{"vocab_size": 8192, "activation": "tanh_gelu", "norm_eps": 1e-05, "qk_norm": false, "bias": "all", "tie_embeddings": true, "parallel_block": false, "init": "normal", "init_std_down": 0.00389, "beta1": 0.95, "weight_decay": 0.042, "lr_head": 0.0102, "schedule": "cos", "seq_len": 1024, "train_tokens": 442600000}
Each number is 128 + 24 x the weight over its row's rms, rounded and kept within 0 to 255. Layers, rows and columns count from 0. The size above them is the row's rms in percent of the matrix's.

# layer 2 MLP up, 896x224, rms 0.208, rows 280-294, columns 112-223
size [ 98  88 110 113  98 111 107 106  70 116 100  90  87  78  90]
[[158 132 118 110 124 160 158 153 142 100 146 143 151  96 111 110 151 114 130 125 149 146 113  79 123 116 131  95 159 134 158 173 145 139 136 111 185 100 159 146 140 156 140  92  96 146 142 152 128 138 141 154 155 151  99 123 128 155  82  88 145 102  76 108 139 118 142 122 106 124 133 134 160 136 121  87 159 138  95 125 114 146 139 154 139  73 153 124 147 153 165 155 160 142 152 156 143 141 142 135 134 125 121 109 164 121 134 120 115 109 115 140]
 [153 126 126 127 114 131 133 162 112  90 114 138 130 102 129 121  99 112 136 158 158 143 109 135 158 142 119  98 154  79 147 133  85  87 117 129 150 133 123 139 101 149 139  77  94 171 149 158 123 122  84 140 115 121 138 113 147 102 116  98 158 159 118  88 145 114 136 135 173 141 139 151 109 121 145 117 123  85 135 104 128 158  94 148 133  65 154 149 122 157 105 127 138 133 125 162 118 147 157 161 126 124 139 107 161 128 119 180 145 144 115  97]
 [ 71 107 157 131 106 138 110 186 157 151 144 120 136 104 120 131 149 104 112 157 125 159 145 146 136 193 180 122 138 160  79 165 146 106  81 120 151 116 148 136 128 119  93 126 144 127 149 122 137 127 135 139 110 115  96 103 141  96  96 139 128  92 111 131  98 126 127 144 131 140 132 134 111 147 130 158 176 132 154  87 132 124 131 103 104 106 146  98 155  76 113 145 128 126 137 129 117 167 143 116  74 104 101 140 168 117 113 117 143 149 131 115]
 [141 161 104 126 124 155 127 107 175 165 121 107  96 115  78 123 132 166 150 106 145 108 144 108 137 115 122  98 123 153 165 111 128  98 125  90 132  99 155 137 175 122 146 126 145 106 100 127 164 137 129 152 154 144 126 179 137 122 149 145 109 146 122  96 127  77 158 115 183 126 113 131 136 120 112 169 146 153 141  92  85 147  98 110  84  82 149 167 166 104 137 140  92 162  88 118 138 126 113 125 150 121 147 129 143 160 128 144 110 141 149 163]
 [122 153 113 138 153 150 127 142 102 136 131 157  66 154 144  95 142 143 129 135 142  91 118  95 135  98 130 165 115 196 161 143 111 110 119  67 123 106 110 119 150  92 115 101 107  98  72 101 110 127 162 106 130  93 130 137 140 153 135 161 105 154 129 101 147 146 132 142 153 124 157 129 155 110 160 155  67 190 107 141 125 109 141 161  98 123 141 127 125 149 118 125  96 166 137  97 132 118 206 155 100 101 120 106 120 123 100 155 162 169 133 134]
 [155 155 104 110 108 102 139 106 185 134 126 138 109 156 128 133 125 129 158  97 121 153 142 174 152 169 109 118  83 136 118 108 139 133 161 116 155 126 125 130 172 120 150 114 123 149 111 132  92 170  94 134 115 181 170 102 140 128 133 112 100 128  81 155 149 174 115 134 162 147 103 155 148 106  87 123 141 125 138 142 130 146 127 154 146 117 130 153  91  70 111  96 128  98 114 129  96 101 107 125  86 152 133 116 117 108 147 151 110  99 138 145]
 [118 103 171  90 130 115  94 158  65 128 126 129 179 138 109 168 114 108 133 120 156 136 151 118 109 112 144 135 131 140 144 141  91 147 138 126 113 173 145 116 116 111 111  91  95 154 112 132 114 153 142 138 118 165 118 141  70 139 156 138 131 105 100 116 131 127  97 163  72  85 150 135 139 154 118 103 122 172 166 144 151 100 137 135  97 127  85 141 168  81 145 122 146 119 118 117 121 129 103 146 117 142 128 120 187 143 131 134 118 106 125 139]
 [ 98 117 136 138 114  99 151 163 121 112 141 151 121 106 159 107 137 145 113 148 138 112 100 140 119 124 139 126 118 127  70 148 147  73  93 163 104  73 143 128 164  96 145 107 115 146 136 139 119 150 118  85 112 162 109 118  84 136 159 117 102  95 165 108 136 117 153 137 100 131  98 110 145 116 151 119 137 133 129 118 126 101 127 117 104 113 167 114 179 145 135 128  99 135 138 133  85 140 110 142  98 130 161 139 163 133  69 110  96  94 167 135]
 [ 86  97 151 116 148 118 139 126 115 108 141 132 106 122 111 141 153 148 131 111 128  94 111 153 182 149 102 140 177 146  89 116 114 141 139 117 115 120  95  96 122 114 132 142 166 116 156 108 121 119 119 151 142 153 151 127 135 158 132 152  94 104 128 156 178 172 132 131 120 156 152 142 141 171 168 138 138 141 123  91 139 126  74 125 124 154 159 127 131 119 160 133 132 127  69 128 113 113 136 121 112 111 154 124 120 141 160 150 104 176  94 130]
 [168 113 129 103 117 151 111 131 117 116 129 140 104  94 160  96 147 123 142 101 124 108 104 120 133 106 147 152 122 139 111 164 129 131 109 131  86 137 132 136 137 102 136 141 124 105 102 134 142 135 131 134 113 176 124 100 101 141 129  96 133 104 144  87 137 136 131  94  85 106 113 115 112 105 154  82 142 169 131 122 136 141 161 147 185 102 135 127 143 185 155 126  54 120 177 180 130 145 141 155 130 133  94 143 159 138  66 134 125 105 145 133]
 [117 147 136 157 157 167 110 143  98 113 159 119 103  96 130 139 122 103  92 123 116 157 118 136 106 167 154 114 146 135 111 166 132 176 117 125 163  78 111 121 116 139 141 112 136 118 171 102 107 161 150 132  95 187 104 111 142 123 142 125 156 116 140 159 150  98 115 120 135 160 120 145 154 118 113  74 117 137 124  99 128 117 142 144 136 117 119  96 149 145 153 133 129 186 102 179 158 146  79 158  84 115 107 111 105 102 166 112  93  77 120 105]
 [109 160 157 118 105 125  89 166 149 118 174 155 114 198  97 120 114 110 145 141 114 133 128 124 115 170 113 151 172 135 146 132 113  86 136 112 114 137 115 175 102 150  77  92 113  99  89 126 133 153  82 138  74 103  95 123 127 132 150 107 138 126 122 133 175 141 150 113 138  79 136  93 128 111 100 127 122 135 118 131 103 192 115 129 163 122 121 124 113 111  84  99 132 128  96 189 162 138 151 129 135  86 146 152 137 145 166 145 111 119 133 119]
 [124  88 125 159 155 158 140 128 127 114 142 112 125 126 126 130 104 134 173 157 113 116 136 129 132 129 117  80 120 129 189 141  95 166 138 103 120 202  59 118 107 125 155 147 134 122 141 167 166 126 152 139 125 101 165 149 110 110  98  88 183 122 124 135 168 138  95 141 144 105 129 116 158 142 109 133 130 118 129 152 144 113 136 133 115 109 159 127 115  96  96 126 135 147 134 109 115 105 112 142 118 125 165 141 126 136 112 121 144 144 165 148]
 [148 113 101 147 124 112 136 133 119 102 114 117 137  96 113 180  68 102 127 115 136 117  80 101 190  92 130 154 132 124 180 145  98 151 155 146 125 114 146 129 136 112  80  98 123 129 131 118 117 159 150 120 129 136  87 113 132 142 120 104 117 110 159 162 147 151 117 113 152 139 126 118 115 155  90  84 143 146 128 102 130  93 112 133 118  93 117  96 139 149 110 102 144 134 131  92 147 121 149 159 100 104 111 123 135 159 127  84 117 138 102 186]
 [165 115 162 194 106 117  96 131 103 115 151 152 112 147 126 134 110 132  71 132 104 134 127  85  84  80 127 112 138 173 110 127 158 104 123 143  99 137 137 127 142 153 106 151 139 147 126 115 102 104 150 143 156 150  88 109 129 109 150 160  86  78 104  98 104 120  91 141  99  92 136 112 126 155 123 130 119 124 110 131  76  92  86 139 120 119 144 127  99 112 124  88 111 132 121 100 129 136  71 162  96 138 181 138 139 129 128 143 157 128 139 145]]
# layer 2 MLP down (transposed), 896x224, rms 0.182, rows 280-293, columns 112-223
size [ 91  93 101 107 100 108 102 113  85 110 105  94  94  88]
[[106 111 188 127 120 116  93 167  99 106 131 104 116 106 126 118 149 111 121 155 150 125 131 128 148 115 138 161 122 144 108 139 114 116  96 147 142 158 127 144 130 132 147 151 154 125 117 108 109 128 105 132 147 119 126 142 109 123 115 110 137  95 101 157 167 118  91 159 117 106 109  97 137 122 108 118 205 116 100 116 124 140 128 104  87 118 156 119 121  95  47 136 112 145 132 132 107 117 126 103 137 167 134 151 123 108 143 139 151 147 124 116]
 [142 132 139 136 107 149 152 150 124 138 186 138 175 121 112 127 100 140 124 139 109 131 140 112 133 151 115  95 131 123  94 131 168 136 126 114 121 137 145 160 150 145 118 105 165 120 169 114 138 130 111 147 185 182 134 126  86 161 131 106 116 149 151 126 194 171 128 107 127 124 147  99 110 157  67 113 127 120 149 104 137 124 124 105 109 104 162 125 119 147  70 130  97  94 113 130 171  87 146 101 106 139 128 136 157 164 112 133 154 171 127 123]
 [177  94 109  74 131  97 165 132 152 104 157 122 113 183 127 142 120 166 128 152 130 163 113 130 119 154 131 116 108  96 132 120 153 128 173 142 125 154 116 108 121 126 137 130 148 142 101 123 136 176 120 131 135 122 159 100 105 107  94 118 112 143 159  95 141 139 144 108 136 117 153  89 121 123 113  71 122 109 155 125 146 103 110 117 140 134 109 110  98 179 120 102 122 160 113 108 134 116 138  96 119 157 142 135 138  94 151 142  97 127 144 133]
 [107 108 166 144 176 134 163 123 142 139 117 122 134 141 126  85 174 165 150 115 123 150 159 151 130 129  92 162 116 111 165 150 103 129 139 134 175 129 103 104 140 157 132 107 120 136 125 123 133 136 117 131 145 122 167 118 126 104 140 138 106 139  95 156 124 143 131 141 150 140 139  83 121 123 176 116 133 138 147 134 149 135 129 111 100 121 125 139 131 136 133  88  92 160  92 117 125 100 112 156 159 171 141 100 154  95 134 133 131 168 155 149]
 [129 128  94 144 154 161 128  97 132 138 179 124 129 179 121 137 104 118 125 112 116 160  95 128 155  89 112 102 127 146 142  90 118 147  82 136 144  77  96 133 163 159 101 155 112  76 122 157 124 116 124 145 125 117 156 151  95 129 139 113  99 116 168 128 128  99 146 125 155 137 163 143 122 119 141 121 135 112 116 139 139 139  87 133 135 139 130 146 131 157 135  91 119  79 101 159 117 152  97 117 136 163 120 163 120  97 170  96 182 177 159 104]
 [127 109 121 145 110 127 110 131 148 148 176 129  72 142 117 120 177  96 127 109 141 167 100 118 131 100 114 166 168 141 171  96 158 154 134 144 154 128  91 114 164 112 158 162  96 118 106 146 138 102 158 141 116 117 127 111 139  88 129 160 107 142 119 162  93 120 106 141 105 128 127 131 160 115 140 151 155 163 109 108 123 102  79 136 104 132 100 116  92 114 119 118  90 129  98 118 188 121 108 144 148 161 120 126 133 114 123 118  94 124 141 144]
 [181 101 108 152 140 188 182 120 111 129 134 178 103 146 138 153 149 132 120 127 140 136 133 134 100 136 116 105 167 104 169 140  89 133 155 144 130 121 133 149 100 129 158 110 109 137 139 127 121 161 153 115 164 121 140 129 157 119 161 110 109 150 117 126  94 111 111  63 164 128 186 143 141 100 145 145 120 132 106 159 144  86 157 109 124 102 165 142 121 117 130 137  98 146  67  93 156 124 141 153 147 105 142 136 104 125 131  81 126 140 124 113]
 [119 119 126 125 163 118 139 111 148 116  64 154  84 124 116 138 129  96 115 117  78 135 143 134 124 147 161 138 114 131 159 113 103 121 134 129 105 151 124 108 116  97 132 123 101 131 114  82 123 108 101 148 149 114 137 147 128  83 114 112  88 193 118 106 100 136 110 146 168 135 146 143 162 122 141  84 161 104 115 135 146 149 100 114 118 132 129 117 141 120 154 137 145 154 173  93 112 102 132 112 115 154 122 137 100 144 119  96 151 146 102 126]
 [152 116 125 144 120 161 103 141 123 112 164 126 130 159 136  82 122 138 144 139  85 135 143 159 136 121 124 137 169 116 151 163 153 133 114 151 111  95  71 132 153 165 125 118 127 135 140 169 131 112 114 120 121 150  78 118 138 128 168 133 125 127  94 147 180 122  69 122 123 162 136 146  92 170 121 132 116 188 161 134 118 173  99 119 169 117 135 133 113  99 134 130 143 125  98 115 136 109 161 122  69 145 147 119 108  69 138 125 157 138 164  98]
 [106 161 119 123 165 136 125 103 115 128 106 145 113 133 101  94 121 106 105 119 148 135  92 112 160 144 102 126 136 133 139 162  83 146 100 120 101 140 107 127  91 104 164  67  90  87  99 115  82  74 152 124  99  98 142 126 109 151 113 169 150 116 141 111 133 146 150 151 109 117 126 119 174 138 117 149 113 139 169 184 134 104 127  98 122 138 162 138 150 136 150 120  77 127 140 120 142 136 123 142 123 133 101 111 150 108 113  98 133 179 116  80]
 [153 151 122  94 111  89  77 134  83 110 129 128 127 161 164 126 163 132 110 120 174 153 126 130 104  76 107 153 148 125  91  97 138 129 104 152 158 110 108 143 138 139 135 122 105 143 105  82 153 181 122 125 175 129 160 129 102 127 118 131 139 122 175 159 174  95 124 152 168 169 134 136 130 131 113  95 139  97 163 142 155 140  75 148  74 157 108 150  70 160 132 124 182 116 110 125 135 156 134  88 154 141 149 164  74 111  99 147 147 128  85 170]
 [126 126 139 121 124 166 109 147 123 131 148 154 105 192 112  97  93 114 146 171 164 150 127 181 150 171 134 135 156 105 113 137 122 118  71 154 126 135  89 135 128 108  95 103 103 119 138 118 100 121  92 147 138 126  92 170 175 101 134 108 128 140 114 103 143 110 167 118 130 105  78 143 143 172  92 157 120 127 156 128  96 172 145  99 156 124 101 115 102 197 117 109 143 150 163 177 112 112 118 148 182 127 111 141 155 152 123 194 130 149 133 120]
 [124 157 122 158 149 142 127 126  92 129 155 115 124 153 120 134 112 119 180 129 111 127 156  97 127 175 152 142 114 118  99  96 121 105 120 154 113 117 101 112 107 109 118 105 124 142 145 133 100  99 156 164 108  87 107 194 101 134 128 158 142 128  88 114 128  98 139 160 165 171 136 117 146 158 170 119 111 159 156 114 141 117  60 155 126 117 155  90 144 116 112 159 107 124 128 113 134 105  97 154 167 103 129 100 157 130 130 131 109 135 129 104]
 [129 167  99 103 105 136 168 123  86 146 161  95 105 127  94 116 146 145 119 127 117 101 116 169  94 113 153 137 162 135  99 107 140 164 115 158 132 147 119  94 125 136 110 191 100 139 126 144 111 125 138 136 150 131 103 127 137 154 108 106 121 102 152 118 111 128 115 161 132 143 109 128 154 117 113 111 178 121 112 134  89 137 133 147 144 161 126 147 118 143 139 114 189 121 131  94 159 123 148 156 119 105 104 116 111 142 111 138 157 121  98  99]]